{
  "vocab_size": 538,
  "positions": "learned",
  "attn_scale": 0.125,
  "init_std_up": 0.0441,
  "init_std_down": 0.0052,
  "lr": 0.00298,
  "lr_head": 0.00546,
  "schedule": "wsd",
  "doc_mask": true,
  "steps": 2934
}
Each number is 200 + 30 x the weight over its row's rms, rounded and kept within 0 to 999. Layers, rows and columns count from 0. The size before them is the row's rms in percent of the matrix's.

# up: layer 6 MLP up, 1024x256, rms 0.132, rows 937-989, columns 192-255
# down: layer 6 MLP down (transposed), 1024x256, rms 0.134, rows 937-988, columns 192-255
up937,104,204,180,222,217,235,214,215,218,187,196,170,179,241,185,167,121,174,175,206,221,187,234,189,192,181,219,281,228,207,230,205,195,221,158,187,201,223,244,202,246,163,237,171,174,161,219,214,200,206,241,188,168,165,197,173,194,219,215,167,195,232,208,150,182
down937,097,192,192,196,183,206,184,136,221,173,244,205,192,226,172,171,132,222,192,165,204,204,204,160,205,180,181,205,238,210,235,210,173,207,226,235,164,166,208,199,181,268,187,192,198,207,200,161,194,165,201,213,213,210,144,163,240,265,278,176,200,187,177,205,249
up938,092,152,195,179,196,227,211,187,200,199,216,198,242,194,227,191,192,214,171,195,225,178,191,169,157,218,252,183,153,178,148,204,202,233,140,196,146,204,228,146,156,172,224,144,201,206,132,196,214,145,211,235,163,227,200,198,223,225,165,166,199,237,202,185,190
down938,095,173,174,194,197,195,171,207,157,182,251,184,264,252,208,223,154,201,193,198,240,159,190,208,180,191,215,204,199,167,219,237,159,172,224,217,224,192,175,150,165,254,220,235,214,251,186,180,175,269,226,255,222,211,198,172,213,191,226,170,184,192,192,161,208
up939,097,173,194,257,178,216,191,195,242,221,202,261,209,202,194,194,184,180,214,217,215,173,153,218,233,220,181,199,127,259,224,177,195,219,194,206,214,185,183,175,253,154,205,170,178,193,203,199,158,193,207,155,201,222,182,195,189,264,203,256,259,223,189,200,176
down939,101,208,255,206,234,195,159,209,149,180,174,197,179,222,237,219,142,174,234,176,171,195,205,211,102,161,248,228,205,173,195,193,197,217,218,199,199,177,237,248,173,184,205,155,162,206,200,266,229,211,201,144,203,212,193,205,213,188,257,225,232,222,200,191,213
up940,097,196,262,200,191,206,193,202,186,175,191,197,103,200,234,180,154,184,210,163,282,182,194,156,206,266,224,192,248,186,187,210,214,204,203,281,186,172,197,169,205,164,186,240,185,168,244,216,253,215,187,195,201,247,176,153,189,188,172,229,209,204,151,209,238
down940,103,194,194,159,218,182,208,241,204,218,247,213,230,201,259,201,253,146,167,211,225,251,262,242,246,161,146,232,167,258,189,192,258,236,146,194,197,183,192,183,194,196,254,173,199,136,191,174,203,246,153,172,166,200,192,178,162,185,223,200,301,206,214,248,169
up941,098,235,133,218,173,216,230,211,195,206,146,201,166,182,184,186,224,251,216,207,190,191,196,197,244,232,166,188,175,131,202,178,182,196,186,235,168,231,175,258,200,236,214,187,268,181,218,218,152,174,177,181,175,158,256,167,233,204,176,191,174,192,206,201,168
down941,101,186,221,223,213,238,225,173,202,202,242,193,244,184,177,189,208,160,212,229,272,227,187,175,206,229,200,167,231,273,191,172,157,215,183,140,175,218,194,195,229,159,127,231,248,217,193,173,172,183,221,153,208,251,147,219,187,209,219,187,217,251,181,186,109
up942,095,219,199,178,223,191,195,218,179,196,181,193,210,169,144,210,190,230,168,176,199,210,246,146,169,240,209,201,198,148,170,194,171,205,179,226,172,224,234,247,181,177,227,227,214,237,189,210,237,162,157,259,199,215,184,153,193,208,215,177,158,216,135,226,222
down942,097,175,187,178,218,191,195,148,241,228,195,216,238,190,217,215,183,243,286,164,223,230,153,224,204,178,272,223,181,205,227,166,196,153,180,243,175,237,233,205,234,223,205,190,151,137,249,129,194,203,177,217,281,198,203,209,190,231,188,187,174,222,190,190,210
up943,096,212,241,201,204,214,246,132,175,168,167,183,192,134,210,170,161,255,190,189,185,192,207,217,232,245,189,211,187,205,193,182,198,182,251,214,254,210,181,216,204,170,195,198,196,186,170,132,172,287,198,158,216,158,227,230,182,236,134,203,230,211,143,206,185
down943,101,166,232,158,205,213,205,236,136,157,214,232,194,208,186,207,170,196,172,184,257,210,309,264,230,217,173,171,219,174,222,234,213,193,184,229,204,212,208,210,152,152,211,183,186,214,249,227,212,185,190,166,194,210,217,175,205,179,230,226,215,218,231,218,186
up944,100,191,177,184,174,165,183,183,260,219,213,187,152,198,184,165,183,189,247,156,218,145,170,173,237,131,211,185,210,219,200,181,195,197,185,197,190,166,238,264,174,193,217,216,152,188,155,154,263,252,197,172,160,213,172,168,216,238,221,197,197,190,197,200,186
down944,100,214,271,198,212,242,209,184,185,156,222,204,183,174,190,226,177,155,193,245,239,199,181,265,211,200,167,184,186,215,188,221,225,221,222,232,195,177,190,219,236,229,214,162,164,181,159,193,162,299,171,190,218,149,196,223,178,206,231,180,158,175,205,214,195
up945,105,220,213,213,140,202,143,239,149,175,216,200,189,201,184,181,192,190,199,253,214,228,217,177,229,211,239,164,211,185,179,212,206,256,165,226,224,166,206,173,200,247,164,206,261,135,210,134,192,230,200,162,194,225,204,192,207,206,178,221,232,156,242,233,242
down945,106,209,217,193,171,210,200,231,128,218,238,163,179,179,164,232,256,209,175,207,269,215,259,170,218,193,191,155,191,182,232,176,182,216,223,166,215,145,264,184,253,184,243,252,247,203,201,194,175,185,233,159,233,186,241,190,217,186,225,229,183,251,250,161,233
up946,102,191,152,184,225,199,176,232,230,251,252,175,110,239,136,217,186,174,233,201,187,172,225,158,239,221,230,198,183,197,220,168,218,200,242,181,140,164,166,197,180,221,192,202,267,179,216,215,161,188,175,205,195,207,237,231,184,235,153,229,181,187,208,185,177
down946,101,207,196,235,200,273,215,215,193,250,209,154,220,239,206,200,230,187,179,232,222,196,179,173,214,166,144,226,225,229,196,172,216,152,198,231,214,228,175,249,227,182,172,188,215,162,179,169,216,204,189,279,214,214,149,196,226,177,135,159,261,195,193,216,232
up947,103,183,251,256,176,183,195,187,231,235,217,202,174,234,205,150,231,228,179,219,253,153,272,197,223,201,218,147,222,192,175,184,224,203,194,220,181,154,158,231,192,187,213,206,218,228,176,211,186,224,220,155,102,202,229,197,231,219,174,238,185,193,187,195,191
down947,104,238,224,199,149,206,143,208,202,164,154,168,230,227,135,237,219,230,229,206,197,207,188,159,210,264,220,185,198,253,156,227,208,234,216,200,149,208,162,231,200,242,188,248,249,177,182,232,235,189,212,174,232,155,244,222,208,148,228,214,217,197,202,147,163
up948,096,221,170,197,228,222,180,211,144,226,155,170,199,139,177,181,173,226,184,107,223,214,147,218,190,141,198,157,217,189,190,206,206,181,194,225,226,212,170,164,169,210,102,211,202,160,201,241,186,231,171,152,168,159,182,218,204,200,160,165,181,166,219,184,226
down948,099,224,237,214,183,174,162,189,221,203,244,150,190,232,144,175,206,176,197,203,199,165,185,209,232,193,184,194,198,216,235,236,223,212,140,122,210,215,173,210,217,165,160,180,184,173,188,204,225,226,197,179,247,208,197,222,186,229,218,165,212,219,88,206,205
up949,107,200,181,217,227,180,239,207,230,210,237,212,207,158,193,180,224,211,227,241,239,183,166,194,219,174,229,231,219,179,214,153,161,156,147,173,208,199,156,161,128,190,235,234,181,185,156,226,170,193,234,199,213,177,154,166,204,181,227,213,203,226,183,168,177
down949,102,180,217,203,246,216,191,143,190,185,205,246,167,196,238,170,241,219,227,169,216,201,181,167,192,171,200,292,172,263,145,131,202,200,224,218,217,266,222,253,172,155,206,164,203,215,203,204,206,202,150,175,162,222,206,221,221,169,143,156,190,216,245,195,218
up950,100,217,122,194,198,204,181,193,228,193,188,213,199,165,136,220,212,205,204,215,200,208,176,150,188,240,196,205,214,245,179,218,222,224,255,252,122,178,155,228,119,206,155,210,179,197,194,144,245,189,209,240,189,236,208,224,160,226,224,232,216,207,208,201,197
down950,107,195,217,211,234,181,228,232,221,241,178,213,235,165,208,170,194,193,197,184,152,204,265,210,250,168,197,216,201,155,213,188,140,221,178,246,179,206,187,169,200,220,231,230,177,202,171,227,259,164,243,152,225,178,145,247,161,214,199,156,195,226,159,172,232
up951,102,229,178,199,217,176,220,223,192,232,194,192,210,204,231,169,210,194,207,263,243,183,216,223,199,173,164,234,217,203,189,157,208,209,185,191,188,225,196,176,239,235,169,161,231,216,197,184,231,203,169,231,240,184,182,194,188,177,178,204,147,209,260,235,178
down951,102,186,234,211,168,161,206,209,200,142,139,223,225,179,185,158,215,194,187,221,247,180,219,171,143,207,215,217,204,206,152,225,202,230,195,212,189,131,161,200,219,169,233,227,212,216,195,138,196,159,163,203,191,195,165,231,228,194,180,196,220,227,211,230,168
up952,093,197,238,176,196,218,218,199,234,139,215,210,237,180,208,225,189,228,193,163,187,149,203,200,203,211,327,207,169,256,209,143,179,234,246,179,242,189,212,157,145,190,183,214,202,145,259,211,216,212,155,278,165,180,216,175,185,233,196,168,234,216,199,184,181
down952,096,215,214,255,188,199,219,194,228,211,194,205,222,233,195,198,254,193,205,231,217,233,169,172,221,178,196,226,214,124,175,188,204,192,205,171,155,247,196,180,233,282,210,185,176,220,130,214,191,249,193,206,145,205,253,161,217,225,203,192,194,233,173,186,237
up953,101,254,176,215,233,223,317,186,215,155,203,222,254,190,220,219,166,216,209,209,203,181,160,156,193,154,191,133,154,206,208,186,216,225,187,227,186,183,201,185,178,257,180,251,172,168,203,201,190,144,197,201,176,198,195,221,224,205,214,232,206,195,157,188,252
down953,100,218,196,220,211,208,205,263,271,196,215,197,218,190,204,189,230,171,213,169,170,172,146,171,228,219,162,157,236,195,194,219,223,193,209,198,212,210,186,202,238,239,211,202,184,205,199,143,196,188,212,204,186,259,140,146,234,232,204,192,227,161,231,172,148
up954,106,245,187,197,201,181,220,201,258,218,189,184,191,172,179,194,197,173,232,211,176,205,232,161,193,211,197,239,234,210,212,156,200,164,169,175,209,191,228,170,197,246,240,219,162,243,234,147,192,212,165,219,223,226,198,191,204,173,186,158,204,196,206,186,214
down954,099,215,151,189,188,291,193,184,192,214,179,174,168,164,203,179,203,196,200,219,172,161,227,205,222,190,179,175,188,241,246,239,175,211,146,227,260,213,165,207,238,198,203,148,196,233,247,197,202,258,170,205,141,219,175,189,213,180,143,176,182,180,242,226,207
up955,095,175,179,226,201,236,233,179,138,206,166,182,182,144,221,191,219,177,164,149,233,257,186,200,239,160,159,250,196,191,213,213,167,232,251,213,232,183,174,219,165,228,212,197,193,194,165,267,202,248,200,229,197,199,198,182,161,258,247,215,255,242,156,199,164
down955,098,197,208,201,175,211,182,210,241,217,225,188,244,201,189,199,173,186,228,199,182,165,164,181,207,190,178,159,216,241,154,207,156,222,264,167,199,223,191,154,182,215,179,221,155,215,200,240,226,165,201,194,271,164,260,203,215,173,142,174,179,208,214,201,221
up956,101,243,222,238,227,254,171,225,192,189,160,129,198,223,170,168,231,240,187,213,169,213,198,244,245,181,198,198,167,209,154,198,165,150,230,207,219,202,152,199,175,250,214,146,209,187,212,199,162,211,147,217,209,179,203,211,184,174,192,190,235,221,135,200,184
down956,102,172,256,208,187,153,265,174,252,206,174,237,191,228,205,202,253,178,142,217,186,234,206,177,182,225,224,174,195,173,245,209,186,211,191,158,206,197,199,256,166,173,195,236,201,187,161,208,239,177,229,157,200,214,182,193,234,165,248,176,188,189,187,184,198
up957,101,202,185,218,164,238,194,234,246,206,200,155,138,190,196,217,249,178,179,190,229,182,237,156,153,190,191,168,203,233,200,200,253,188,150,210,241,152,219,247,217,238,202,191,205,207,231,250,150,127,151,202,248,211,164,240,211,260,215,213,187,180,174,173,244
down957,104,194,220,179,198,107,177,225,205,148,162,213,157,165,185,212,241,268,217,191,206,136,231,253,238,222,224,195,240,170,182,148,185,207,196,172,210,256,153,196,236,202,177,143,181,207,221,112,253,212,225,121,209,202,232,223,246,200,207,128,188,223,166,239,175
up958,100,252,188,209,155,188,207,171,168,251,186,195,215,165,204,129,165,218,180,205,211,212,203,132,221,209,254,265,277,192,223,168,194,238,191,221,155,202,230,200,155,183,176,183,264,178,210,192,172,179,177,179,204,220,187,208,209,196,174,182,243,233,129,209,236
down958,100,215,163,186,270,174,184,166,202,227,218,169,179,165,176,187,197,188,159,196,188,162,155,220,198,194,193,210,186,174,218,203,196,208,164,220,178,258,200,230,215,139,212,213,234,217,166,234,171,162,243,258,239,182,170,209,221,217,166,220,185,225,213,178,214
up959,105,251,175,217,180,240,183,187,230,188,175,204,207,232,132,214,190,172,183,185,228,217,178,216,218,145,215,164,186,219,131,164,140,191,202,166,210,186,220,239,209,186,231,254,170,227,207,161,190,167,214,153,182,234,273,181,192,179,207,162,205,147,226,200,197
down959,101,211,223,211,213,255,212,187,191,194,188,175,205,239,194,230,204,244,241,188,203,191,203,230,202,267,227,196,200,232,243,188,160,235,196,190,206,183,180,186,294,172,207,168,211,227,215,267,225,191,204,137,178,204,189,187,134,205,218,218,174,182,194,191,186
up960,096,199,193,188,213,168,194,195,221,163,247,199,170,205,179,182,205,161,202,218,184,192,186,190,211,151,197,249,136,171,230,217,179,207,231,197,228,257,265,168,206,260,232,174,155,144,194,220,225,227,193,222,189,210,218,179,204,184,163,216,205,206,180,185,183
down960,102,217,173,177,205,198,184,231,188,238,237,179,220,155,223,251,209,164,245,154,205,216,224,196,218,216,210,166,234,233,209,191,210,243,132,214,163,246,211,184,224,193,173,149,221,216,210,217,152,213,202,217,223,246,248,208,208,177,158,200,193,212,185,173,198
up961,102,253,165,161,165,223,158,240,230,200,157,207,155,161,184,164,214,181,174,217,273,186,202,189,210,184,179,181,212,181,178,183,153,130,179,185,190,235,203,190,246,193,255,149,199,208,225,214,195,210,164,274,226,241,198,246,185,241,192,175,237,204,233,165,168
down961,098,226,214,182,203,231,238,199,212,217,163,249,205,215,238,190,270,149,198,202,226,186,226,225,233,245,134,202,178,185,170,188,173,165,197,215,156,204,161,239,172,233,221,203,222,195,183,254,251,199,194,220,167,223,202,225,171,219,217,228,186,171,187,229,142
up962,105,150,128,215,198,163,186,188,160,198,185,251,189,167,224,204,160,160,226,211,196,242,149,224,171,186,127,207,201,202,183,165,231,229,175,214,241,178,185,199,236,233,168,204,204,182,211,189,204,196,216,223,213,224,254,209,215,165,212,154,215,205,188,186,195
down962,103,218,208,216,187,180,154,161,206,190,241,211,276,227,178,181,204,213,175,175,233,209,197,185,180,216,177,184,207,175,228,102,204,200,188,191,225,218,199,185,191,239,218,197,250,240,201,192,235,192,216,171,198,231,164,237,196,162,159,211,146,194,177,149,198
up963,105,251,196,260,193,250,176,153,160,171,181,179,216,192,208,188,253,247,222,184,227,165,254,247,203,208,205,254,196,214,166,211,204,159,220,208,178,203,224,201,245,245,164,200,219,240,185,207,206,221,190,184,186,203,166,219,210,236,163,196,209,138,172,147,183
down963,107,166,200,135,175,206,225,185,217,234,208,232,186,216,220,195,210,242,144,239,177,208,186,233,263,254,203,231,194,220,151,210,220,251,184,180,217,206,154,226,214,168,156,209,192,179,260,121,162,152,167,154,238,172,227,205,212,208,231,228,202,189,224,188,231
up964,091,191,238,284,197,177,241,213,195,207,178,212,166,206,178,259,180,281,223,202,235,163,177,164,220,147,249,220,201,227,180,138,229,214,158,192,207,158,202,197,164,227,173,138,197,139,211,179,222,193,207,188,164,199,218,225,175,235,211,191,165,199,178,219,212
down964,093,167,190,184,180,144,188,236,195,186,195,195,222,205,218,190,168,212,192,180,178,192,227,226,148,188,208,174,181,235,170,199,175,185,265,204,166,225,178,227,209,250,168,201,222,267,159,159,209,166,168,159,234,179,186,149,225,204,194,163,190,177,178,185,172
up965,101,231,218,135,195,168,229,221,185,172,220,222,252,215,214,206,181,207,212,194,159,175,215,218,217,226,212,233,266,209,242,137,195,161,104,242,204,196,218,180,175,216,200,223,181,172,216,202,209,199,191,174,187,180,202,251,156,153,181,214,161,158,233,186,238
down965,099,161,246,203,193,202,244,206,168,237,177,237,247,260,174,172,118,197,209,203,236,216,137,200,223,241,170,187,203,202,181,232,141,202,208,245,219,212,216,202,203,186,151,164,228,232,171,213,196,158,181,209,183,252,155,210,184,210,218,215,241,181,170,172,216
up966,101,161,184,168,202,193,210,248,243,234,200,198,236,257,151,173,180,196,191,199,247,175,196,154,153,207,174,254,231,207,207,209,168,229,185,247,215,173,199,174,209,225,199,214,173,207,235,246,258,182,173,185,245,180,183,175,178,198,156,195,186,205,197,186,168
down966,102,187,161,245,199,201,187,268,199,229,189,168,244,210,180,218,188,192,261,192,185,175,179,175,200,207,252,184,258,255,179,223,158,201,222,287,217,213,214,174,262,195,207,177,165,249,177,177,170,241,162,221,150,155,200,249,164,213,195,235,208,226,236,197,203
up967,105,254,211,176,179,186,200,194,190,160,286,237,212,210,231,223,171,186,187,250,220,197,193,173,176,197,227,233,168,161,212,226,256,212,179,244,179,171,189,127,178,237,218,190,183,246,250,236,207,169,160,293,192,208,198,156,176,207,156,169,193,210,208,172,202
down967,086,223,234,193,228,230,202,192,193,242,250,174,259,217,210,176,213,163,176,210,155,225,169,190,224,244,200,179,212,164,207,191,193,138,174,185,241,206,138,216,208,206,235,228,250,206,178,206,156,182,223,314,193,238,143,197,196,147,196,186,231,218,218,191,226
up968,107,154,156,203,177,200,193,153,193,169,209,233,174,219,226,180,179,158,188,181,265,155,203,198,235,181,266,183,195,186,256,227,196,159,158,196,136,142,184,186,247,210,169,213,209,223,177,198,207,186,164,145,205,192,271,181,221,218,200,264,276,191,231,229,165
down968,100,229,166,215,201,234,156,167,166,239,210,215,160,178,141,204,232,192,168,173,187,198,159,221,198,179,202,192,213,255,247,176,195,228,172,237,170,246,170,223,183,195,142,150,219,139,198,222,221,234,208,195,214,164,162,206,177,180,198,232,193,207,230,150,200
up969,100,198,207,221,150,167,210,221,229,189,132,190,192,169,200,199,204,157,198,215,244,194,205,239,260,242,170,221,171,225,211,187,229,176,235,164,209,150,101,215,183,136,231,203,188,209,189,218,226,191,242,214,170,175,181,154,148,207,182,223,198,185,249,164,208
down969,106,196,206,184,264,233,193,164,215,197,171,175,196,202,182,213,227,185,197,232,208,225,177,214,275,275,179,231,198,155,203,203,161,223,214,186,206,252,178,210,212,246,226,241,200,208,224,199,225,213,237,192,245,168,194,176,209,164,228,197,205,175,169,200,212
up970,102,188,253,157,242,202,185,216,284,163,146,227,223,187,239,207,289,212,207,250,210,134,214,236,159,171,223,226,172,225,146,177,242,206,193,189,196,158,231,240,200,226,217,166,238,142,185,174,223,157,181,188,200,235,196,206,222,230,175,205,229,224,202,169,207
down970,100,265,209,193,251,220,257,167,198,185,215,177,198,123,234,153,175,230,193,223,160,196,200,149,182,184,222,190,206,230,219,229,153,151,211,150,198,180,188,215,235,183,175,177,220,181,200,231,191,196,182,211,188,193,213,210,210,221,206,262,197,203,200,192,186
up971,102,179,227,215,165,208,192,177,196,235,200,224,188,222,195,221,161,179,215,193,167,209,224,277,220,180,189,161,202,278,218,172,123,227,207,200,173,234,274,204,173,189,235,199,165,161,198,210,178,166,211,226,214,193,215,220,201,198,203,180,217,159,156,217,228
down971,101,155,207,189,247,197,204,291,120,174,221,222,242,167,205,178,203,190,227,169,213,240,204,161,221,209,210,164,182,200,215,190,185,213,166,140,172,172,208,201,169,229,225,233,192,168,195,206,221,208,232,220,225,200,180,176,189,219,240,190,201,231,182,273,233
up972,097,244,176,205,200,167,183,199,168,213,185,194,209,221,180,250,237,209,239,179,192,252,173,212,235,198,216,197,129,213,170,164,195,180,195,220,213,178,121,202,176,263,186,203,254,201,200,183,189,160,183,183,156,265,193,194,197,206,252,239,211,158,201,221,260
down972,099,193,144,243,221,198,211,229,213,169,198,160,196,214,162,206,186,178,175,193,220,188,187,239,199,226,238,161,171,162,255,257,231,235,202,157,230,191,177,205,142,194,247,192,191,223,209,210,196,171,189,126,210,183,194,291,172,193,128,178,219,194,217,270,169
up973,097,184,165,199,221,182,154,232,170,209,234,196,177,191,241,164,174,169,257,191,163,202,159,185,221,192,176,230,227,192,187,171,197,193,204,244,222,203,169,218,251,131,172,186,194,215,212,203,232,238,227,164,178,182,166,159,171,207,166,157,189,180,180,196,210
down973,100,231,221,233,242,211,190,234,220,208,208,226,166,195,245,212,221,139,198,205,181,219,219,208,159,187,163,145,177,184,261,268,191,189,163,226,188,215,210,146,186,238,153,197,213,163,162,145,161,245,200,184,168,235,221,154,219,213,150,171,241,144,204,150,222
up974,102,201,190,234,184,178,190,181,202,193,195,187,258,175,149,129,223,111,204,206,263,215,202,203,194,247,171,218,134,215,210,198,174,204,157,198,162,214,160,206,236,211,216,192,224,204,216,217,266,179,175,229,216,157,222,193,215,209,177,175,145,242,196,175,185
down974,109,203,145,208,221,264,176,207,218,143,239,201,173,243,202,201,184,204,170,164,204,188,202,199,200,170,160,246,226,208,195,247,234,194,208,200,194,206,257,212,216,194,228,199,231,232,198,160,224,200,205,162,172,195,253,200,184,154,145,223,183,209,263,198,226
up975,103,182,192,224,236,214,183,200,176,222,215,202,191,216,192,213,237,208,165,196,218,203,168,162,178,166,214,177,209,215,129,207,137,182,164,215,180,151,222,211,255,179,207,208,181,228,164,221,191,136,172,150,161,260,209,184,118,220,194,137,243,210,226,230,213
down975,100,193,202,226,232,182,153,234,224,238,200,172,178,183,172,191,172,188,261,229,228,212,186,158,216,255,182,180,213,186,218,203,123,246,245,174,175,249,187,191,197,236,159,232,230,213,180,266,193,176,247,275,221,239,169,227,199,249,207,204,231,229,170,231,211
up976,092,190,199,216,218,165,217,199,169,217,194,209,198,219,174,184,262,225,238,177,165,268,228,159,176,200,234,182,168,238,196,190,176,177,186,151,160,211,199,260,222,186,225,172,164,188,149,213,183,194,196,147,131,216,193,212,178,259,192,227,243,215,189,207,194
down976,106,201,212,214,204,187,237,250,177,237,186,240,219,165,205,226,208,217,246,178,152,181,204,179,199,209,160,213,201,174,199,234,195,194,189,231,281,192,185,239,206,172,189,254,198,171,230,151,221,148,246,174,190,199,173,167,194,208,216,224,167,222,189,223,195
up977,097,201,210,211,217,176,218,211,173,220,168,210,196,279,181,231,221,219,173,193,167,199,181,242,209,168,167,207,188,207,168,222,290,224,169,237,181,169,192,199,215,229,236,179,218,230,228,180,173,169,216,184,232,256,150,172,211,188,183,208,177,170,233,146,216
down977,097,190,202,225,183,187,152,144,219,231,205,190,189,206,246,192,195,262,122,223,211,190,121,229,225,226,167,212,244,184,208,237,171,247,194,217,172,173,155,185,215,180,213,201,203,172,253,187,198,224,210,170,211,180,175,139,138,135,205,200,254,218,208,206,176
up978,102,192,262,205,246,187,225,180,212,225,192,241,222,154,192,181,212,186,174,162,202,198,211,192,162,196,193,134,205,222,157,181,172,239,208,212,156,219,245,201,174,158,216,211,215,170,229,223,226,229,214,183,208,209,206,133,189,163,253,214,240,200,106,282,188
down978,101,246,198,203,178,205,157,262,207,184,202,189,200,190,202,246,259,209,178,159,177,125,209,168,188,207,245,200,199,188,185,207,143,179,160,155,173,190,208,201,145,269,208,207,162,199,149,169,190,196,232,202,194,215,189,226,228,214,169,241,141,132,246,198,255
up979,102,219,209,159,215,170,179,203,224,226,134,215,155,199,205,137,229,187,229,218,179,176,207,229,165,195,232,225,145,221,217,230,250,187,150,211,189,175,198,186,156,184,203,166,270,162,228,203,222,162,199,140,178,173,232,191,243,209,176,248,172,212,242,205,244
down979,096,191,221,207,230,202,200,139,149,236,199,295,211,215,256,184,233,208,207,271,190,188,204,194,226,138,167,199,162,213,205,201,211,200,216,190,205,233,181,182,172,237,171,211,239,194,171,247,238,161,191,163,218,183,197,213,195,228,216,195,160,185,194,193,189
up980,111,184,251,143,259,222,173,207,214,178,162,197,207,182,265,194,160,218,212,192,209,194,163,216,175,197,175,258,192,191,260,192,269,206,174,264,176,174,162,195,202,150,216,200,226,236,228,164,202,210,164,204,193,140,206,205,181,260,166,211,172,133,207,218,206
down980,104,198,184,138,205,168,226,195,262,196,216,212,190,186,188,181,207,202,175,176,274,149,262,194,208,221,199,165,154,213,182,206,177,263,159,181,162,170,179,194,184,195,204,153,183,212,189,238,228,162,211,176,210,233,170,241,191,196,171,187,164,185,190,198,214
up981,101,233,179,162,248,239,215,174,173,185,232,205,209,164,203,206,184,232,160,207,179,187,250,217,240,214,184,172,166,218,207,231,202,231,240,190,184,205,191,207,177,212,198,222,204,197,184,185,184,209,205,239,168,184,211,244,162,174,151,225,219,175,208,194,193
down981,100,185,268,173,174,127,162,209,157,192,174,156,111,211,201,181,184,188,220,158,224,157,215,164,253,196,215,163,202,245,183,223,216,187,176,216,170,229,190,214,149,180,216,253,195,142,211,173,230,218,176,190,167,207,180,212,228,189,246,218,192,194,176,182,236
up982,100,155,104,211,209,186,189,266,180,199,204,268,166,216,222,214,215,154,201,159,182,156,217,212,217,153,160,151,183,163,214,149,191,214,214,237,224,227,145,189,210,185,210,193,215,183,166,180,206,248,198,233,184,184,204,239,190,174,188,209,188,189,198,190,219
down982,103,266,248,234,187,226,158,187,207,248,206,207,223,205,206,188,174,213,224,200,171,198,233,202,169,218,211,172,158,165,197,216,173,249,212,148,212,241,196,164,224,251,220,120,229,196,172,129,203,164,193,230,225,139,212,173,172,193,212,131,233,242,205,222,187
up983,092,201,170,202,230,224,199,235,185,211,186,153,200,143,160,205,164,212,258,255,223,182,205,196,174,211,216,208,179,173,229,244,175,177,196,204,202,171,178,213,163,212,195,187,154,184,269,225,173,211,172,196,190,275,230,155,173,155,212,175,166,226,214,257,195
down983,098,195,171,190,234,200,161,189,244,213,179,238,176,209,205,169,231,112,192,160,150,229,139,187,216,180,212,157,159,170,155,169,219,217,206,167,215,229,246,224,178,155,194,210,192,211,214,182,195,210,225,165,250,206,257,225,209,190,125,198,211,222,226,146,189
up984,101,165,191,234,165,169,238,175,213,215,184,208,204,255,216,181,188,148,168,170,191,174,192,210,159,208,201,177,191,220,188,208,219,174,191,184,183,226,214,198,195,197,221,173,189,193,198,100,226,196,159,203,193,157,202,210,261,255,218,172,204,195,202,167,171
down984,104,167,213,224,199,181,160,163,242,168,193,192,198,194,201,224,181,156,208,192,228,173,168,178,199,205,187,169,211,161,189,185,202,193,216,183,191,189,213,205,171,191,216,177,160,167,223,175,212,212,229,229,216,182,169,175,190,205,187,224,193,207,138,149,142
up985,106,204,157,198,208,247,156,182,212,170,229,199,216,185,152,240,171,166,155,187,210,224,208,232,177,164,184,250,166,186,167,214,151,203,217,149,218,212,269,211,171,234,207,180,202,249,244,190,227,180,199,198,176,208,165,220,242,162,233,207,233,210,208,230,176
down985,101,188,227,194,206,212,186,216,238,198,228,177,193,170,173,210,192,226,197,279,176,237,223,202,233,164,192,178,223,184,198,218,190,218,173,238,197,203,203,219,220,214,202,246,224,174,211,182,210,217,189,207,180,150,126,216,233,218,257,195,175,212,182,194,180
up986,106,198,167,222,208,171,171,189,209,239,215,182,209,186,153,222,214,220,182,174,216,181,192,143,214,209,160,196,193,189,199,146,224,192,184,195,173,232,219,241,169,199,199,169,171,219,185,232,253,216,122,238,218,202,234,231,169,226,226,221,192,243,212,213,201
down986,106,234,193,238,151,178,178,172,212,149,202,217,218,223,102,185,178,161,210,236,156,251,171,250,225,198,194,188,209,170,216,204,187,174,212,204,159,201,173,207,233,214,196,173,212,212,182,193,187,233,207,249,228,241,166,206,214,176,201,237,237,236,249,176,208
up987,100,253,230,215,199,217,204,211,179,216,181,127,174,261,189,237,188,230,248,215,209,154,204,180,207,235,212,204,178,180,224,224,181,207,201,190,260,212,180,194,169,211,184,235,203,174,249,170,236,210,209,203,162,212,218,207,207,158,234,177,201,236,222,177,189
down987,100,272,200,253,169,163,159,183,182,130,235,212,170,201,228,251,180,181,170,167,210,155,185,186,190,232,178,158,199,183,201,166,235,169,199,183,238,200,217,234,133,236,181,236,172,174,190,187,204,274,232,254,239,257,181,172,237,233,174,212,193,209,243,172,227
up988,104,200,131,222,197,174,183,192,177,152,251,260,204,153,190,239,194,257,184,187,198,150,193,181,207,225,156,211,206,200,255,184,194,251,216,231,190,199,191,145,165,173,170,153,202,205,252,182,201,165,191,214,209,278,182,179,242,246,225,206,205,201,152,199,178
down988,108,192,165,225,168,209,159,220,142,196,202,257,180,209,234,227,245,188,186,225,194,167,206,267,158,180,230,200,191,184,199,188,179,170,208,187,228,254,216,156,197,231,197,175,207,193,211,194,240,215,159,276,198,269,148,153,226,238,218,205,177,215,236,189,175
up989,100,212,188,183,206,212,139,200,205,240,176,168,156,214,203,220,182,202,231,247,174,150,183,218,230,211,249,207,200,209,174,168,216,232,125,246,237,161,255,200,150,198,195,182,205,213,199,181,187,218,176,214,227,215,205,138,206,150,205,150,175,217,223,215,174